Part of a small language model's weights: LayerNorm before each block.
Each number is 500 + 25 x the weight over its row's rms, rounded and kept within 0 to 999. Layers, rows and columns count from 0. Numbers have three digits each. The size before them is the row's rms in percent of the matrix's.

# layer 7 MLP down (transposed), 640x160, rms 0.195, rows 239-282, columns 0-159
108:496497548488510517512502486526512458512497539508510449501507521512488482474483546508500518501499534477513527515495492478480508508500510518510478483492480483539488491507499550510520502483466528525489503507488543504444532519505520511520492548502497479490503496500493544501497483520440492447502513514497526528516498509500547521491455512488534570497501504494496448499532498557564487514451455503521506524573528480506481474507515542538520518516501505444508496534503451499504532541495482
077:518544497525527486499519523515487509506535468529505495484504495497524497530481501533476475511502447491487460504550513486526484456452500494482517499485486541492510450510448474528517495498482509535475512496520553530509490485454469526481466509527490497537517442469522475543508487541515529485473525523466572484481501459499522498470477526508468558495499512506489509514513492498497530528501522517518485502486498475521496489474515497563526516541503476504529461524544545513496527487499514
115:559457527555503521487527492479507507515545550503515510530481491497494461506548525522506480492523481485498492496508524496485506510520443497531519478506508507517499496492487541482480483517454516478490456461515517508476533488542518492482499460504476561502504480499507528494472495517525477552478473512500506518484521494482496508500511492478432451453501528521469496463484475500505497555465514514531461509460478501421480495481508496492530454512533529487500495503465495506537489508489493
079:510550523501471498537511519463460488502499512493477511515483477479496504488493492528557493490483483507538509499526491514512449533532463493498505541538531542512502476477490519514512490432456522480532522509518522485505496513490523461503523473508454514541513466484504490465482496481516476490503502548517510512480507482498516514539513492502444483528532503546521492501480512490476499545479472469497500501475553505535510553508472500507477510542444475531470450471523509502535486515451534
111:517521509516500460511504484521522491493473525506508484527522443547480459444523505503499501544509454516506521500512477504492534484493489488469506498483491521496526491521485475513488477514466497466497499522484492519478530510501484517494517478535520526510567512546501541517489514494513479517493502512510474518521545519510486469499489448490524489439516487515540490498529502465495526444456513490570497484496487500491481418495446490486482521490547505483500542480513517541490491509459545
107:485535457500541504523500515461508521561518501504529522558495479504509521489512521469489456466549497477517481505547509525554549483520514544530489477545476484516498529503520490497482499492508474499489533431467506478504506512484508551491505528492485477456436507462490504509499484535460476455506503499521499534497527483476515529494527519517511438523532534491506513506488501451471501470496502492492513500517523534506500523505502493494468501506521523538488496512526481549541488518475492
103:565505531489493540507496515535490499510512446485549493484496507485518484481502475522518557551492509532508476512463493437525489499489494468493496535467531570522515486488497499523485506506456484547492454525490474515508469513528507492500501472488494513466505487484561528523486521501543482510491454475478495514519516503475478487487483536477507529518534505508484509530498482559484496493564500532504479505508532479509481489492499498478507513530529455493508538524535513463545490492536481
091:483540511520552495536527470551555442496508525523503515523482484475436480465519493569480547499542551431476548508489512503500506474493528476531488520514491501515512538520508498507494482527528488499477513515529500489464519527566515516490498492506496518530521516475509493531481504499471528496464528479508493494500543496479530488456520503493494516516500520503490484491527468510491459525532483512504518505525517468514503494498543487468523535495541514532495519532491503530470524491525504
108:485471546499512469515505488489523544460472516512539504497475474508521539527509478497528449512522482494474459478487447492499513509520493519529465522491521542490504499489523503512484504457499495531485507495507549447523512479519455482487469473514496474546462455494518493473483507456532491488538484504500474478452486528476476437519485480468505541454490494504468518489514494471540508481512516555503522457530481499504523511495492457466499507524514469481531513460520460521475494514489515
102:473470508474508483505480492548465438462471475500474552547516498503529472488517470490500542492515472509483489521464446499477539497526482473534474528465526488507507484531524479466444504517448509490570481476491490494496489516490505497508478479509501530527519491539453485499502532496513504505478478477515537525502502521506462515521510550479505516532485480485525519533464492491480465471488523503484512499535498503504505473497486519521571482519511511541456516533481474455527505509498500
113:512468482479505480481478495525504523520485496513498550453510511504521507485524493500523530487485481514490485501532520541515487497489471458496477541512504461466524466467522485477508488537504482444477509548484483540506490515488503515478509526476519490485478468537488474521541515494523547496535512544472438480505472513473486457487508579501476506479490487480509490498495531507473521483449517473484479476487436510531497505532527519536482468538528468509497529446449491500514502508488482
109:478486466465542544475454511466455499503500501578484497480528521501517471518497482496469536503518477513511501483482481463514495532537510497486539489486548472477456535513495489495494478480516516473491502455493497508454488479496505554509492487538540529576507488493496531493510440466472478506497497516448488509469495507476502490515502503513514504500476488489504497484508497548491488478507548513512468512477517456443515488487507523477485483487475513484516510549509449532504521521464532
109:476514474490497454478509532534480491512516521504524467530499461500508525493520512511500458522526506525511499514442478461559512480535500506512493463501528482486515548538481490511497525465519510490507500492524488473536509475509454537533503466549467524498485590536480530482497481545477500454512517489474500451481469505492511479521499523498467496484462476531453505500461487476509490473494495492518453486487483465524478509529512488503487501533472450504466478487478517500479495472512533
069:478529496506481523505458500534455522474485483531501511475526526501505493501552501454512486485537499483487564529498493509534482471499528526540487511538504521492524480491519510536520495513504500480533448522499477504494511494523497514452546497465525525468497551498502515521514487483458497539505495450548478468445477513513519486491468494529460527496507504529526483479541498479482503509526527499498451519454491528500505484452500491453523491528517489452511517494509491515495569478473520
122:516513505476435504491475501498487505529498494452491522509528511503491522474560483445522520501534563518491504518516523519488531516486540454491524482509480493514470492497517499477532494542490456545502505478517464565540501459511525505525527473502510519510471475466503482492515448493474471483487486503528507503519539505519484519535502520469527452543489501485495513524520546465525527485488458501480554470482493495494497526475488509462498537499532489536498511479480495450491496464499484
094:496520455476541511455495531475526503522487519486543496484492506499497497512510491510481455505511438454505495490524452483483487498428446492494467501459512460518502505504480512515491484522565487438515468465468488523482493496538528478460487526505441501489469513514534520518487503516551495511503501514482516469491488497562493521454497476501507563539473501482500482468482474471505519508509548474498471531491518477527508494505504514484509495511478471488500472468482490471492518479502505
115:536508567520512458485478488509531519484521490479522547489486521493482496527525467464497472532527483557514403503447508535495536480472494476495527500519541483521501469493532508507471486493488491513520488502479512530472521448528475474474501477518471489510514492503483495550470488508476521448492453520450527506499510529487508470467526507501488495484495498487512465506508492527522501524505518500472440497503436509505472530507545545531510496482506513503479511485495486508505479524493492
094:528499505477510488514495508505495470454496488483498560492489502514481537467483511487496495557539474509472487483505449489453497497506487484484497474476458521499474521545470537505511494523551551489487488516485541493498502515520528449479497523541507489516497494482459471535537465524522483521459490460484472474548535479488474492507549496511484473497498505514553504506527495497514515505501472525545506515514517475520463480470510512466474520500493491559548487515509509451520550457497493
131:515502528472479496484501497496490492510582491460528499511455496519470463445510504522466495552504512509464498521499489536525499523522490514505483485476508541476414483478486516505501507524466501495528486514480485504508477447526494512483552490478468466500540502501515541556472469494509505467507487514510450516521561488495510482463497521478473462483515469465498502497492474510484506531519503543498476485482506491522524498521521485501495513591525484529500495504487521484512493477501484
099:476481494513458547454493491505497542504466500506522513491514479496509563501482496498477529469473493506505486509525494472542514481505458502470495471483506486494482459487477506455522527492523479443504526448535481514532500452505477516453469518463468481485495453481509505484486470496465499481487531511542454513519554505507535524484525474502543503479493514515496488484504504546524497528490419486513509493514499507488525522479478514497499448521567492507464519511505476526512533501485508
082:526477475452447515510537478502488489519516477488500505492515486542484531492514487510489462492514493489502500491478481514487455506474473500462462517483518526499421512485509498510503482470489531528497472538528521482536497505494481520490504511473531492463499530489472488525500514462495485512535481464461534482475481512492516527469507526482417494483504513521478503535504466553465536468503446462497497495483570521491512508518478485538566515541494464477489488503461489496487496503500507
088:564510529512466496492496507460513472531492517470473458543505489525519503521502549518464550519543490505512509512515527506518453484491543520500519513488492523499528455459494502497509492474512544473492486498533500492522522521517516417513538469511537508482471459528485492545481490471543499513482535533489504500489444476544551529499508487485446534506508498483495492479491537508487490467482479500491499517486488516469531537498473525465475508501504491515475477516475543500473500517475489
102:522519551484506486544518588464481464494492484461538503489485493508513559553530521487488479527553475513490487479482536506535545499496495467534498503531519511445546531486520461520479508510541504504473478483546503476522523512509490463553490493465489510499531517467476527530473530508504495470491484535495493487489534502502455520527480488528492523484546498506492478484556518500516496492511470495509541494524523477540501487506483529492518539474510494505488513504511511522489528504512502
112:499487520492542502509483490493492526495535482504508541482501458498534538505490508544529486520550511486506503522491461483503508493494551497440498477508497545507520477493447517501501495501481474530538457452476495534494504469480513503487505491523495481475495527509523470528483461488468478503498462496504473509531565515479514461463517454490512496490503517420512531461560466520490530565530511500465467510504507503491534535534500521518483501512510488534511467482487506501478469522497513
058:490505500502536525501493538546557564481563476483476460501504540498500511481493497492504525512493508498446539509500463503502545517514532480518482495515514503516528471492516548471492480474511503501516468501483488506526505481519496531466468512491459458499481541509509502479502498471513545489498479490519487513483502536503490535494486512560508497508517482522510501525519421513429489485530485542487481474490522526547523495514544494486534504490540516503474528508494480472494536499537542
088:531500482522505458550490470476511549531506501494453498466500516518536502467504506485494492452511496520558478509532481494500515508481534508506523502487488461513509477496546503512485476529495519472531518484485495504484510502494562527491502493473493531488492435517485518488494515460557455479452515511525557499551512508487506505537477528498503542545504479501493463485494478506499544544523506512517507504460471504477469479553479466498487493496506442461514508466486514478479505500512462
096:490461460531497491514480464486516463524455527509492495478499480483522514531504485491463478503456480453483550492501485488514541462484493514484477519511507520489497450471457511495482560506432490487542502498500429512506516517489473466496506473515471499500511457477494479458452504450492505473504497489522533467481500496532512454498482467491450484474500496516482499510477521465481512478450499482505473443481481471497484491486475484493492482496475469534481525520484491498494537502506446
087:515519461507448430540508445493500507507507486491474522506478510501499520457493448502479476511499481477500529485523461491578491493492528473467538484467492490485472489483492513459500501503520486525487515493488505514513504463487491504492478458505481476509497452536510518502534477452529482470485470537516508527512526484515461533502491539497527497465504515464510501484556475510525543467466505498485491438481516462505472477491503528551496475493501463515500456521475476470486536507509507
089:528564493438506499512509484514515512500512479498532517458588544515513469494538516526494533490501509533470486502467533471520458496506525533508495543500524483488497475486510507494515502482476492499495506540551513469481478552509508470477477522483480538510492513496520507486512514499475425533522508522520510510505480466539490491502514523513495520509541503472489516469512493511515488498513465483503506490509526470504548445450471496508529506474460473520443478494487490532475463522487509
060:534485518528508488501511534523503541479507451489485533479539483498512484495525518480450460518499509537455497499494476509555508474517477506511485490490504459473513494503487540515449464486539471536511472470490454504511479497518476530509471516479488471492500475514482461513492436484496520475483536460539477508500468496479520532487504499513492550467500514531529521470524486489462506485488493504484500493474492524527492514477517506525514439533522480525475562514463516470495530442495532
127:457506465475518541488507506494522481515528489515455512500540561483500504512545536445485493487489537485527558499514507482511496500478487527551474498522510463504441522506490481487499503493560514495528521515500547469517519495453528454538466513521536479522518485528471453479498508490533522481491515524489518463549470513524459550523514494508528491508519515476507480491509490466524465498526475473512493505503502550554481501465493484533493512514466502501528490491510499492481510509528479
102:531503441503513510526472466514570481496511495515472495499539560497436518490512493576488474454483521454502532456484518429504485520515477525523501539476489469511528543527509460490491527459502519473495539489486528495509524522476494497514486462475529524496507491505483478496504496523500495532465499522533523463462515504524523474486518484477561502508501492529505497493493510524483461506494511501504512512502519549529511506508492459483493481525502476481543518511508500470499457502482500
100:495523497491481449488538453499511499506513543481498496492524483503479525461516506486477507492472518503518507460481461512452503504480480483537497546488474520460493476510529477495476473547511501480474521507494484452475499512518486438479503502472493489481530507495475475498505430481481452529499511444497463559498512496509466487502461528492522461485503533477472513493489440563496477504497457550483467484497480511499518518513460540504506491485500497506519459477506461477517478467491504
097:535497469521507533529514482506498505463506477493504474490503521529488497497486546531521507530516526486508503527491465494488506517507502472511502534524493526479452490533532484511541502513518494526528479515507541512449518539499497479513508513464508484509524481505518496497523523492502470506471504532496522512465534498486538478491486514496486485442525486505492509522512475515534515494450500537507520545545561505532446487514435484510489497469513484512471535508504543403465544488542521
104:522494518520448494494533515487520485501496465519529523517504470503460549529509465506519507499503539488459510491510519479547497490494550495473530452499474500508455525536494518487508522529513461537452515530520470511536474486478521528513511482515516455498481519470549504489475470510516526516513479446556496501494524489521500503520503489492458477484513478463499546487473498535516495464497498489528531483464539521518513567530474517520468517544502531522505468468532522488490524520489508
102:481545450530526498508479508450536464457471499496525500527520516495542503494447502512498467519467482463510496446531503467501482494471472492496496505497552506487517538486471521517506508497533536508509452479518505536513491513462460527508493479530501518496495492510494465527501450484525476503497481507527520502534500494504492564480509482524517435536483489519473535538490508487538536523496482471496470480501463527444508481521507518497479515506484506519495518545479510528498498561469533
102:488501455466535492458476453506510478498473464519502502507579452507484516511521502516478551523520521484499539477528475511459513478482487507538488528510483485507436510478482524489503546492523501499539430527474494523502495514467544523502498493516451484497501507503518514501501521536522500517499474528506551450542490482489501484530446466495490480533487504494473516535510520534494503499482503478539467498463471504506499461522490534501520486499537450518476482526527486488479483497510503
097:489479509501468486537469522491457512516483515532461516508485522479468501461443465481546509482481550494473492495525519505479458507510479489538465495480477494477480559501543496449509505475483493519556490484529491531522477525521509529522474476493526489481488465488570465501504494493469466547484515518494521471523476500501497441530507496501517517546451487494497508537500521487554476506494497519445481581508496494495526510516497501509488500513507473506524488506497487525501480508517490
132:512489488521464461502524491494541444480508576435567460512483473512472506464507490513483465495474505526522522518502519505508510505564503489476492480517494482472497509477539514474479502481520506510491530503494496515482494510499535524536507461505446521453464500505484467532476531489526488473492507528496472476448534546542519495529495513500505495503431520512528459475504499487503492505487466501499502485497527497521496486509484498506466520471576492502465483506468522508507529508507505
116:504508476483485527478466485486481534488536461523494489491531503512508529514462526554489526499483490499502466476432500491523473483477483521524503538485465490520519483527478497510468487501528526500559490507520534523433514598504512494515506495526504502506510490484461517485519482508488539516494539539497493496520475512516543457483475501492500515533482529495540504503496496540447487487520468529516488526497486505545543495536565530509499505494509455499511477523529492480477500504488529
115:513532475502488485525513504516566511487491515455554530528520479452497460493519492518501534507517485451482554555477496507484529486507478464433482541498455470471484502518527498515490499500515524497507517507501474509521487543522492505518502469517559457516544486502546511501490495555457503484499504472507496496483539460503521501485515503502533495514532525493521515536474488512495493522505508508509524475454509516504469531557495494491508452526546482514515504503474467536534490492474516
059:529514488527532518477501548487498566473524479467532490476469469500485507507530496471487484507521536490481484496485448487507489449503524486498477516495511434499492479487463513509472490501530509496512483507501498487472472523479479521487462501468524502451473498478527487463501492495544541538487523490506503483481549495527508482479507499539491537511528496470514483524544471494471493453525489543546482515477538550499517494492528535540548500514539522502464498532456532487513521469498529
087:527529490476495521512516501490512502484522526522499514494482486445521530530514485503531518529511504519504505485456523521484493554514445510505526496549520524518527479506473531515517513431516500496501533490503499516509505451489509502517490500553485531538527519477504512456496479539517484520474495531507495455502510513480522558592520486490462460520505488529483506523524546499538491555495517499474483523515540520518512498464519427502525476527497494523491500512530498472497484507507507
110:568512467475509466519505520547476419499517524488484498469500544522517470439526504518515516496532484548516507500529463484497525506494526522495487447476521460477509500474468526474451484519519466535484551491486492502497491438483508507527526504504484490529514530518491503521506467502527500496507504492475540489460555504493461502454494504503558533487464490458502505497474555507474506476487494523488510506536504500497495508511478524480489471494491512503518490535509476537506504487469507
# layer 7 MLP up, 640x160, rms 0.202, rows 240-283, columns 0-159
091:531521501503522507572487486509510487553461537497473510488467491504507516485467447490525482501470528468534474502514495497509536493545512498501533543535499528497507555522506510510480496526485526501543495489461509515462502493532491504540477508462439504503510512519484500492509485520514511524534478520472491479515511530491467535502531484508494501504518459488508500536453461469536539486494457499514450500540510527506462485493507493517443503473504490536513573466486494461496477482505503
103:467538529493495491495501515482482480526454548482495514513530517471496510522544503458528512471485498503558527495477478502478513502526495471484486478554530476505525518495507466479525508493531472499534495516497517489500453433485483512479494500495442506498451522514465465500480522466487514492559513522493542517500509485518515451483461498517490485482475470516449481497532500471527529520513479498516519477506511490502531539476529487486488508494555564495483488553493513472528461522517485
061:516525474487513528494488547501511524481490487474510525484502542475501516573473498522496504499457455495460523481494474498472509483493481510521537505475485467499495481517517552531518499503500482518542504487533535499492523510498509489497506494499518484528486505476545519518516437516488480499491534505487518485508495478520466544479444527506503519520477525488455539527502491491499493421533501477480482488554502508511505442520491503532503498485486455496490418534494513484540503521506445
104:485526519478518505501519508529500483521491532501486494478472454483486515537493499492501503510514493514539508483528526526522521474498504507520543535507526430465519518527441457476516455480485486508479471500490556446496492441443510479488495504496509515500511520507469467546492510444503510488491536524487522511505511510495490450500516517521497506532479504539479488494501520527551517535450504464456516455516492468488487534473527504521485501461515515528444488504516493478488463476507532
100:537509451486513494495489464481532473498532473522506463504497513532507521493509541470444485487538475479532520479503479499478472472534530486470476544495483485524456511530495493502467525486480515456504477482476512517492495485502455511502500503503499504479522489510475514531504442518482482494564428469531459508495518505464524516502523492483503518497472509485497523486508497502515503505479563513528471460499547517484488507509475479525536522553513517483509507462525469470506570530511532
115:492487470521469508506531536488510480515503474506537497475494453444520478524488559494469468502513467512540478482527531490521518516508487500482483506488496528490478502513507498482507507512500499554535445472486436532568516529518484498509515576488518505485529518553485497497490493502469487503495473477476493561517483502523497548475501510506518490509411498519501495486531490511490496527542535455520502491505480499515477492482502532499517483455483504488481502512509518472487457499467523
091:505486511580523472527501492505511520516459506470527456483518428515511505491479488505491499556486506498485534497466506463504504531501472557490510482493486485502492463516507522521506490539477476481522542501499494527515466554479470493496494461500492500514505502507458511509499500485473528515535467516496513494501509527515549503481504505497503471508465489467531553487477498493534560532494516514535500554432529529482476528501496520479508466511529531482447505533496541488495488527508478
098:490477492477493482518495487562509473487524524504477495484502544519487534520501488498483517539473512515531523494573476499506525475453455543470507484470521457489492479526480500517523495504498462480496435495491442513520523544566512526489452476468490492494489521538469523497477477496485505516476472559474498496491528488481514509510482499528522494523495518518548495516513470489478502502493552504449481473521456521498467505506448491490500471521479469517521495504495520519458487490518529
100:493481472496459520476443576495509469462485502483501555507451481445473482501489484486519536514525492480508486528469509522522528534514500481450464499525493511505459505554508475502498504523478494509477503496494532527516477504494503498506536530498535501514471500512481569508458468489452505523506513480503531574465489532506490472532521528542523465526514485490542522505513521495509507526505497513491504500462463505485510488505515476476527490485499515550548492532477482473495519514506506
102:536508498530484440495474461473532455523524473538504476489527528503550483510516496509481532451515469489500507492480509540504498534504451468446519569563478462508524504499498523535468488501473484468510456526483488522472471514527499538497498525511529500509548514520502485511549534515526517505517483510516450494516514508505495503516463520471511504517512505516462500495516522474516510510481511501466526471467538480531518552488477489508509466509523482478553477494512511515469505474488508
099:510464490479493472483508497491505513476514506516509523455480505516511498542501425463492489525470496465532487507562506532551513528489509501479494476497500500494465496559512522442478509511488464457502508533591519490491485458489489526492467484523509489494480476491501504515505493463470520505497496529515500512482490527458489449521460478496523479517475459483471506502509520535501546469502495543512528529536505466465539477518527526520482486550503495501484493478498474484505469536490497
105:538492515520494491512493501528481463494443552486505495484490459520492455505489457483535564533487493508512528493512508482485477517533496541512488493466528502480489492525522474508487516540506509508486495484511485477521465505460494499509516527428499509478484515530476552485518475511476491484515510491513498543558541514512511506491529483506522465468521557481476505488486495527482487547501486500475486533498487497482521489451530536507496429508463499479523470455502514489486537487450540
095:473474495514500488534488442476502462475483510527498496499520497473530544520463505451498521550541536498498549504496523494472509510501495464462462499516481509497498506469508512491531449543522504527455491484526545505478511505535499466486501568498496464501496458485475491480513521516489511473503510541432502535512520475515496506474546539479460482521520519496485546501487507520469489481473515517525504524477507517499504494497471491501484519465491524474510447545512487494454448524484498
117:499510484504509531537508491499520470458484514522502445507491498477519479511558498478465499468486513468472460525520511467477517547522456472479492506523495505495533506506527464495529490507518481503464531495470521464483495446502504481507476500472489502498519493533455478512538482500527480510510519501503463503514491549457466492500458497487476499503526539521488495520458486509483518498518502474478527505500550465513498505473513497549539466528507544505446548591506488495477515499465487
093:458547502484498510520514527484544496484466491487479517531484467544516455549535533502486526503544492503503463488505493509464528535510453494491506506462466503502510484527522505519475550528486505469490477492527516527494476494517489517539490498492481509470541509540503521511471523507488460542467482466512509522515479493490503516495503534503492476482477532528534502476520524486500544480482478489540510465418524492489488485536483493465524490450496496519515527522562518486471534479452499
102:474494540540511512486494480508532491474479525498482499434459548521519510509526540515495500517488517503496495520486462498494516464488527462506489488461529478497538501495483442505493503492447529503531545472510499506514513472541499510504511472504473514499513510521502493505428504517515503526552485545478467471461502508458502535458523517512532496495474506487502498501505514525502508481489504482522517501514498500524485503510458523503481471555551476509506603483506477488513463542486487
102:490468496513478442487524484513493531483525513499534558536496471490472493505532482501463502516501504503500489473468518524487544471508461520524457521488515465491537521485484481498537506512473496470531531481496520466480525458513515534505554483514540510457516478516496519508456494506495529503528515551491519505533507465496483465500499512479488540487454500519504508568496478477514515500491486506517537471460463473562471486513432516470491493535498544498528482504471523523509495492497477
128:481505507488510495463450491477501500483504523495487478468515493526431547490501481502447491493518488491499506572491495505509495495491513466489500485492502499497480510484489479473461495532542531549470474493529488497468518495506486509508523479489527464504522515456502520470520502526493503514498509527501481471482481485571465491492505462434503513507533532540503510524460483516518539486504473519541535491495476488536532496499545479495491466537508488568429484470471483478483488513469485
094:499453495493496504473494467531487475507511515524487516501479436513473492497521451528491464486506533483480468551517498492554524501488456493509534506509468526484457511497526485517475453482485480518504526486514477483495532519544522513480532506453507492497506508491514505568523522491467446498559520508504494493476474530476508501519443540498506469465508445537528528513517508541488519499516519465496481520539464498483490510497533524522503476521499498505490530485506486556494499488506446
074:497510469456497468504501463499554496497457517492493512490517447504461549519465547472517494550495504513525464464556519499496520516533461494522503521458515470508512484493503506488473509532521513503502492503494484461520493501505546513467543472512502501485503486459481485532477502517515506473480509446478516483498576529454482480478522501432482531467534488502521471518527538524501497488496463496498511509514482483463516505521507507521490539498529505479503512494541509447462508489468525
087:439477482484482479494490508461486490491490460483487543439483511503507495497517497548515535522499484479506507463525526461463448474528519544512505506511461494484483467527484522525464491522517503504486517502522495483469472493525510509468518496512527504464514550517530499484496502493474544528478518471475504520513462505493497510505524504534530442514482521497526464515551508526531489485505501531469454535493487494461497562489522524475496505540505463545517513500489535493438499470465494
097:499501478510496520499529475494481537485468489493507498502512448524513509517492492524496511477478518509482517521493527466490494517477494514557471522527475452502468515452524503476555469487494494494500539464514469527481466531491550524495447470468500519483491499494542517486476485512501513540503525517490499507490491479518485494504522499469505461452522519508495461513535502509480488461519514548455513498521460452437477453491532519480458515558504451535516495483488468469485521522497535
117:464519515492473512488505468524472495498538517509503495487495482518461486543476526522475486489528518467528546515436463487478526486479510541491505476490519509522498488499491520454471503472511494476479463502545537538441498511495492522486446513503517502490535528520500450471506531483495511535524453502482492486533520543485481503496484522460509508480503498493514505528504487524526500480458498469456509481527498493463538509488532527533542507521530432525486481508530533494532509493560528
103:507525518525508454491542515477508500504513535515480508491477505548487508450475496536552543484470446507523488491515499518492488545531491512486504474515533509555514503528530503456508484471469520484529507479476537480511492467455503431519502491495525522490507509523499509498464527484514481501512466504536454528488464530515457478486476492525510486518519531476523494519487456529512477505498492497493560527525484456513493477573498513486493517474504525483466455510525535471501492524504511
089:474511482492497448492507521511515506510476519510561482509490506464450504476504478487491503503522523500485483517536507532516512436569435522539546528497487518483523504503456478501536520460526468544487439460488497497516480514494478503508476497494512496493502536503479542500512538520466506500512506483491533522450519542469495537472487490511496533486503464514514493466502523536519510506502488503525513483501532495508475518476526544486511525477493473523498514451452508451452513517498491
086:475478505505453528503489483512455497501462512461560534511511487484515525491510498468500528449515505479525482538453523489480500526509464508513505459467531544520438529490526455484515508470494533531500518471502541502519530485481468499533502499550492523495507508518473497539553523551500505518521501535525515483471490490485462535520512516454540473484471489446544538498506475512506508498503477469508495514466500484498521500535518487481521511451507499492484484482513502478520468488490551
086:511455491468495475446512477531510507508520523496478488513517498504532490491524448450501502473525473494502493515463543515487495481495477499473456490508503494471540503493521497497475468487487423508487536443473504508508512547499515492507526531473491544534489511495498497498484530550496507503485531510486474526499491540458501501508530464529483523531468482518507522526504516559474538508469520438461497514523489495464482468544493502475524492540514516485563509491456522494476498481484506
095:462527525478488516540479464498511525529467506500533496527504540525443527476504491508468508487514526475487484494505542516516549497502511466501471495488496516520503539518516492467529513474478507479516463516466463479500482474529524524487440479509523556474532494497490503483541498501494536484506498476499511492476492528485524492546455517489497551515493477494464520493549504467498471435428503514492535557507513523492438467499505525465480521507493486526520522504480487500501498497494471
107:505481526456480526464526510496486508492479526526506503483502489495484496475479523557518484505507529492525503487476511492488486468533503517515490500505513517508506491516505480490487527498510491497498514516491481464478472467529549532506549515536534508484495446485502487511477397497503493527496507488499500523526532503502496417500517488459490459488552508510465533497526499489521487543529516415483495500501442511523482500499519480531488488507455525489543531494515482523526475462488469
121:473509497479475512506462495497517478486531500515512500541505482524542494496520528469542493500486506521501482510498516544529517508501497542471494505412581494479489473491519525508497521489535524528506508511482538485478499535471488502469528489463501500459489491473462507506506477505518524459542501514503460509522490510471467491467512479460547500514472514479461534537522525477567515490466506500492471470516487517495523472473521501493488480508483470522478563459479509469494484555507500
111:528506486510494484511480463492549527472481512500523476458502542518536534519485517527503465505438518499455481518509535478548498535533496470483492502518504465480494522461495536492501534495533504524512506535485513530526491475479473511497473450500487476483519500496520525509494520508517541489514475494464516496488478506465541494502497487460499519523476511516495476524505498517503421483496488506505516474459510511542471498497473497528503531510490501472524611484456503513501478516484452
096:523542491522499498509535504437522522482515557518508527482503490503516496488506505512513529535483502483475535461490522482491491496492470488515482499490496451485493461514523503478548471468521474527524491536511482464500476494474472481495492493528508511474519499488479504475454454495502519497463524537515498492451509500458524483519506557509541449476470474491528484481476497544569475485502488538507522494472503529513508519518517508492492527490486484529480576511541500525480479431477504
095:493523483533499469461567496506513537501484499490527537534494522454491531523529519502464494499510494477488487528494512527509524482502451519490463505480483478473547480500526503517514526478451473552509536494492534478539485477521458506530470518504490494520481495537510529502490534532496484538477506523505497518483458492533473483496476510494514458518498488522519461515500483525505506483428506504467513502454463520538561477486496521457513532495483523510516509560463495464516473498479507
110:505488463503520497518514517505507514542497476478464487462470498492439516499540524502486479487502508487467463488474520557487522454546439479497497467481504530524525469540496476512537485537529488501497512485504494494513485487469486505493531515497479483426519518519462498541491480516528494503513505486500532491519497453509518497520491500468528505490513464540508479506490538502489503485463483512496483514489472524476499503471479519503522570559542516537506539568486506537458503512501528
100:489489472516442521484493465503491529487491517504472462512494479485524498548538472497499525480491489462477452534501477555491571481489464500482505507488514516502495504519463498496474457516516486561548470450503523473475488522541486501472503526473498487497484490495504460453488510510506530510517482505523494475550482466549498490497484542465532533474514480529491529500497476446477517509473514524515526519516466494544520513546484505479513506533538493466460501502513507505491507481534471
105:503535497501482516489468504474512523493503519470493496519456504480479512528511502494504540508489513491512524501478487515518514524505502516465497521465477537482478445544565510492473483507479470495504453513428498516476511535516456511493481510510526473490500549498494475490549489488503457525486503491514457543499527504529522508469466518506502472480479484489543482533534483487502525497486512550472501499451494488499514507494521490439489519512494488491484504568523551549507440500477453
086:472528482522560456548487466492501500512540486475523502497469487497498521536431500533505486497494497560524457458491520520508481518502495497518515516480511508537491487528490520453458536504493473526467514480478484507511514451474487505515496463483534540509504513496463501446496494514447523536482509516501520522504459495536498526511508480515511489448546514517517470457524501472515539510480513534516485508521461526466497510514492490522514497496488553506520506491507462484435487523480503
114:470442530508489536495557521526497443494474515494530479487450518467518556510508496489512490525558522506472490503497536535533536479491519531482513495483522518530513487543495495458513494427517485488500519483523499500483460415517449484527468486540527511476552530494502469515497529543541547498528482498472512521473517483498499518542487476524497494520501489507480515506480492496485522506513505479476469500519501458481502500504505514499496520512520473514473512521484493523513499531527497
109:495489538494520453493535474495508464502508515495527452487513478509540517493506439469495437508505473480508540526533545546490509516549498506463494476515485472459484520490506504517533492530497526564477508525458447490495517506470506522474516482453519506505478490487524529441480515523464490476490504520498494514505491501475526569509504487517485499470536457503499507553526471498471511498499509541501502504459540540497510503487470497516515502501528533488497547493494490524479487509527478
101:517451484443519477541527501527452508493481534504466454539511500496498501537538524514485499522501502526512491560504520504466498510472462513507512503506558522459464470481493470491487463534493541498501536523499498515510477490514502495513472530496495489496507564471470494495520492439478544476538518507531508496520466527483488495503516474514543487496478499490467570540459487527514464494506504465508502507471465472527485486535508490473485449488538508503487505518528488517517505502501467
102:492487472532468477510541552509478462519493486516503474495487496491488479509485532510545508491460475507558473488471482537481505508496500517483541501529480505453496508496525480506509533500442487492515534496509517511511501506457478487509542536508508557501473437468500492470496543529489465510506496537518498465459484500449468489495526506474480500505478499498498508468498571485489465477484510504509475504527485531475487531486469524517505496503482559490533549495467471502461472552501515
089:499489506539511521499467507472483483534489498530496492492486533513493534531445499509521472502487520463555490521517503480497472521484476513499546492540517508548482539534501482481482549516506498501484506496482516506498472522508534492512579494545451555485448491444494516510473513546529474456502531543465519489499518505492466531560489521466512467515485513489472480516455497503481486475481510498482512516507445511519509498528493489501484497535534504504463482502528521520519525503485469
113:486529518533536477494522494479496467543503495547571504491463498461536531462512449534493508502516470484519505498532518514452515531497504499498486501482542518454524475495500475511526508547522511500524480512478508472532494488514485502493510506469468529467509524530494490531484442504508484506464509529498489533495506541493507480496483492489488517467496514503476495455502513478529539490506521464477494444466487555527469501462473511510479509534520550510486527527566491463490492539504526
128:479522519491506487560449508518518510514508533502458540480503474512507539503508482495563505519518498498483468534510453524458517503518506485484470470530494462501508475448489480484501511505478486508484520487510532454518498506488515520448537512495487497471490540552513485505485489492509469535513506541490510507494569535539508495487510503531468539473526491489484517521505484480514550536457505500477495495501439468503509450482508484481509510537525563501524483479520513524491471524544506